Part of a small language model's weights: attention sinks.
Each number is 128 + 32 x the weight over its row's rms, rounded and kept within 0 to 255. Layers, rows and columns count from 0. Numbers have three digits each. The size before them is the row's rms in percent of the matrix's.

# layer 3 attention query, 384x192, rms 0.0693, rows 309-383, columns 64-127
104:132104138095118104113104087148166119148124142140111175129092106114134115137176158146125173180079074147075099075140101097095141172166107089105112143170058165114140137105097107167124183131187107
107:124097144153157103151088148115075177136153144123192173146087129102115132088133088133130141079089083110180168146140064151130070170116119090122093138138159127104188118080121097108149118112193151
097:103126107088174134182089207141133150131211121108073187108091111128189192103174154141148121093118147121154072137194142119131091120100143095085107150094108164158100138130083141082139151125129159
105:132118146090105134144123162111122177107135172139123118126099118092155120146170114146154072154114114149129158115144112137115112164113156127170135135141142119136118109113161105105132079109072119
106:108076129105170125093116169068144100155116154132114178096165119107077160140066149180099127075140120099119169168172131103100104159173189107171158122186093148083124181113106063103116101134141065
108:173141051220122181095151107099173119162111149096113122163101146128124152120088198105128202212170101105100036111073086094163124137176131130166137147164101149113144142154085151121103106128113162
101:100095099098096101132174116142089135130137125126105128167101111117111121129116102140118129114144044107147123177147168060142127156196131109125144152108115118073179137142087106131068102157141108
103:115167148073170124112098133135117167158148107156107085142099141158071134054126136129065116173080109130147144113119112134170096132070085108083123148143126196094146161157122202114106112136141122
104:146099111189077147189086090118112095118149105139115176129130128173086120149144170130120126118137203136159154124136100116104149059094097163166103104138126117182051156105103174139165102109115130
124:108157124123216138137109170081102167149099126153146116110130149071084120143112154147121150163153144118086178105150117157146196051128098129192152095196126074102124135086175083166093108151149104
104:152161152140172190155131197098182174138121119143074101099115054168104165143106107141117127108038109148168143159102122093120120093145140169160121146104133120134123149139141142137091129152112095
104:143122073145145107088095131150117078071121101100072190167160133074145091127156092084124083170134111159148128145130140119127178141164152138160101133183115095137180112105129090132150137150169108
104:159213093183110137114131129186148136124194132126142109061120140132154149135127174145122096151086130112125135077113075114131138137133140140137174059075059145100134074114162173204144125117129160
103:121120146122187126133117111151127134134140099116099120134153160166111064079090120130156112131100120184128113125116128136057131129106116136130103183224134094186119140150151034092164142156084124
091:151111084133110080155147131169126112127172153118090123091104105092115165171075106147145084137102072116081135146116134124176125124167132119115112085150129094138149131063196152147139156152156087
082:129112098152092152131142097124134112144179158155103088134111073116148177140212162154123145158133100134082149137127146117170107151142156097104137089121104123099123109074120193160143151158185168
083:107124135127085146131158114103132117161082088091125087151124152160131145083194136120094119169164145131136119105200113135091128099085155089112126169066130207119104133186135178156080097154144160
093:108124182108153145109197143135134133100110157139100160133133144123094117123138104170121135090085128157219186131077132179062124096133131099164117188099129154157092125215125092123131098158089113
096:132149109131136208080153059130114155116213107101109188121130137115137139098152126087123176087170201085105183084135169117138201129127167101126153103132128126106101161181128092124115118136140114
087:131118140142148127064133166137126132035119146116097151120146113130149084109127107135165099123106152102188140152130106142085144084144153142148148157099159154117107104160153064104141158097074143
078:094148140093123136127099091179198125160224167133120085178090142102095109068120129095153076146096109125133110142114120147085097160161107156209111128112120088181114119190148111090117171107100111
094:143108043089122112162105118178118116173189116151135097129083132141124095136138132148094110089107146116126147092119111142167130143144156041145118169145139073145120084082158172169147155142105108
102:141101125163075126142145148145125152126105123127084134134135072178168130174132134131164097167121074107123091146069189162129064108115154121120078127054141165163100157161119160130168104096138146
083:108174120153119194130136092129147170109175141160164149172097135118125109110130087088151126158114118097112120115098148150125131118149124140191179131130127137139191168186134060084079136148123180
079:086141104097143112139166127136197126150180151147129095173107100088125141169138137099154101109064085143148132164159187134155117113173070133143080125133099114134105112118122185138138180195124129
084:122160165117059097090133130129160145178151089123141113144210130195133153109115137106083151078071149128156102144150099077101168155115148140106119151137124119084187152123088122181110062155140125
106:119129135120101119149048123058170143153125201100155118145168167116180114099132155171154128153146106139111142123145090087128154135104032135108082163084148136184146135151139078099073109109164068
093:097090096113128148105204135089105093158118188109158101193171109120145158162114150114150088121154076145202128151167082115128101110209100207129098105120121127147092144111188096140150111134140114
092:192112136109130149106067096147129145140188046134122110133158115179169135128162118138154136114157140117071131091160175145114106111077144087153156095130123088131120101146121135138145110093148122
085:137111126132156131106158100182108093113104096056101139131121079169120088146100049087128142151142120141109141078094133123145137110078161144143140136225114191127149124177125178118090153162170165
080:076102113088160111096099161139158130151181067199168119156101080138055154109171133133149094076109159120128100097162147141100148112109073103119140145165089067096110125153119125134192120134093143
107:112115055111129133111103060165121124060107131067128117097120135158172129180105118131121115148114081126101123042167131142135161091126158125116199148100117125133164167126129102127083124152108109
088:176167129161137151091169137096152161175133148093097105161089120146155145095065157173062135092124178157177177131074095097130087176146201033098154139146119140155144139176129131140190105103109101
076:123088120096119157169153115125105120110199128119154159119097120159106091138117142128126126122163167115102106112111116154140132104132151174171128126131126145060149194176125127116095104181117156
081:081096128093105087105139160146234069116150127173127149112110112124137128170140154130123066117069123098117096128182136149090159111129068184153105157094115107176105116124103103128064104142107078
091:130161120057124191108087147121101143115124121129172115136081152137136106151123161102115130113076168169133114090133105207129179181114170186182156121107092141172129160097212119114077171153086125
090:118130173153121103166085105143133084127112115175122121089102123116163108190127144156157095136160137109130102142175170150104115082127077104165156122154158109112106134116114173151129092087152141
105:122101117114088110104146153160139066135127183143163094163113123163046122133090135151126104099114081125162105144124073131089178179174137114208160119131114147142137064121101083111125164137132104
091:151107119136133127155051086144051087114095114135139073085151174149100164136161096180161138079132129137102129128089113153046089113106138107104056131221100154125176116134092164167135172153100184
087:146100111131144106148166043125104099126111123122171111055116116095126092143111153162142035147111052114157104107058135084115129126079189133090137107169133161151057158118171117134096118149155122
114:158137095172143104158108158103114169174135115172136152132156134088128107110077069119133128110174147146098084097110148121149130084157125117058133125110133182144106092125070144159163108163081149
091:115105155179154089120120171052161126069128094067102121125146124075177138115117150138167135141199179131173130144137115112120104160107111179138150118180162130132092071103158124151161121186146145
095:114097141089120145131098154048059149114131117193133135130144153157128174138180122130118152179145175098060130080078135163131120158070122063148144197128110083150160122117120153107126111183105121
092:075137118139080114124144080111122099098181124154124116135166116152070144138125120110057083113158127138165093087130133110134125156134129194102122112128079202122167179125088141154118135146189167
090:117158138110165114088159115151115111138147067079152065104145137112158133169122138120216117142117131166125118157123130123095183189122126108152100079105166166143146081142144112112183162094134110
102:134131133096146119073146124150052156132161113145161063096184133087101136126117104147156139161129164142118160106108087144101146105097160101123210155149152121086122140165155100135133130135168102
099:093074122147154095138132158092143103178131116117154088108082166117112129161085126144122140105105100143158148117171183157180159178149118133129127147124101113113096155158134069167146173135116159
112:082177157194119104127123191151113122176147144136153094123129113171142079042098140127124127118143128093103040150135132116166208099124146103137143101162143152093114108122090168082148132072136099
092:137087148161118152127165152137070084131091137106075127132155160124130100119215152151133092186102118081142096106096054145132104104124147109073211137126104131166070217079098129164139089107132082
086:130077084140102140079137154152125158121127153096123197139133152080136121106165138119117136140054113119143102104123033097100139121151153137096155153134123135128042156130076099134149122081103106
109:152172062180127133176139082122121083106126124142113089127120101162172180097137099111115116126133071110096153091132137095155099184106134120119108154154150123132149128138116154159164113091162152
100:142159122141117143148108156129162146122112138122199141131103118081113134138201126091133149127137185128124139089125127150112091158098080168153132109094126108101147075216095138135145084134105166
102:128156141139059129111128128168180087140113121147115097171113140155109061194157143146145134156130061143126114116162071143148124166157098142135090102095069044121147134113128148124086109096124143
104:075126165158153133086143141115140158150118177046093109124096220120077104097137092187134135169144153136191156119138113100196105087127148143178136139097096138176090110112134127126093140127169127
105:113094138103109196130157160103117109076139099108150132125128112126123128142118123145127120127109159088122149129116202154111109143090142100118157139145150096129141097112168101116105103093118159
102:160169129147146120169018146164131104169117151117171057147100105082089086156113143135168096148166112159133121115137140190108032080117056110096119152107135081116050112110162120143152085117076099
103:114091120124134081107141178105145120112127079094130107090137140159121121144093171138130139082095082135126065218120179106146062123105035154160098146112156134136117149133151072115118138099138114
109:160140114129105118206137131110123150144160117124129094120130093095142112103147063119133081095106153143138136127181097088148146145138159118077109189131104149120122118180103141174092139099161132
096:159152107145111159149120093205121087138158098147116106127000156152117099165107092129089113108152122127160109157156092136115166124143118164113102133126155129143212120132151130174176143152108128
101:112109112123097090140049159136138134068149174099215097111062072135127123123105114127127149132101161103143088189141163107104160124176088107133149122208132108083114133116109112112171137141097162
094:080109171117135108075204120189133115150090161125114138163082137092146173200125108098182101110193114092146084151119145105112136112095108095146139069199087163136133131139135159135150158145101113
097:128097139161127100110098195063153117127115161078093105158157127107128134117094131184078124152157130145127058061126136121147208109162124137110096140065089131149153121091105084096150139164154089
103:148146101130143165089130087126085132202197135087167126135131137081149140118123141118122126121096097096148158153097162130085112124142062163089144057160121148075119132104051111168129124155145109
097:131092089125115148098097146134080163088121133126117130120154115130099167108100105137121165076154140164096168134080115153138142134171146142161214130101152083101119130135141091068074176122158199
108:150106155146128143146110103162160175105087111111126076169134145109168070117097184105117117119131136157133150069043118074127146105158123100181109158078106138101146167134090099179148121126125104
100:095108165152158123122118156074155155161152138151174079095125145127076139105108128103151139107197173073116121147129159133153147156145131155165027167169167121104149130080065151112136057121128132
104:112172135105119078125110087072140074122119175120178170066139175224153137098114143156104169087117124155172107104115225127159070139111134120135142124100079194100118124178123094133104137172150120
098:104159106203143131103138185124101124093154113113085094094141120071126176127109111166067135114120130132091134174138121057148117161112110180143076185107193126137145069143110160065128079102141123
104:131135134131100164137163113153131085190125169119148102163140176134087115140154110128119142138080146122114189157117022166112154154094164146176140114127117142143172149153240104117126132077131111
104:054115173159109094132158172136152107147094115171142122141120131143119133126125168066086108099086103132177170161121152148118120047129098174170042133070178134150154191217096169106157182108108119
093:141127125076159114152162114093129151132125095092132053117122141161110139133103054140131132155123136166131124082220106104146103148126141093087163092092088136120124142135150115141106143154129137
102:167096130138127134080179170123096174129140085161138172147110151122168160163090150106100114167085129105140138110138169131142155132087108085118155068097124079151114119177135087150126071128214139
104:140142147095106118098066201117135148148136111152164176134169096130120200101108158134089133127171132147166144101091114109063167085154156122131121147202183073091180163104158127112151117112092087
098:142093110113066112135190090114152132107088175159164090125207117122109133167116170154128074080072134094105158121184050088125099142125116124095094099078157148081114131125182119125095125190155118
092:126130107137154180108129137113121176143147127131107180078164124127154149140136129133146178183166129159196092158162161196167080096145143129177111114119133079080194096192121157161141122125129127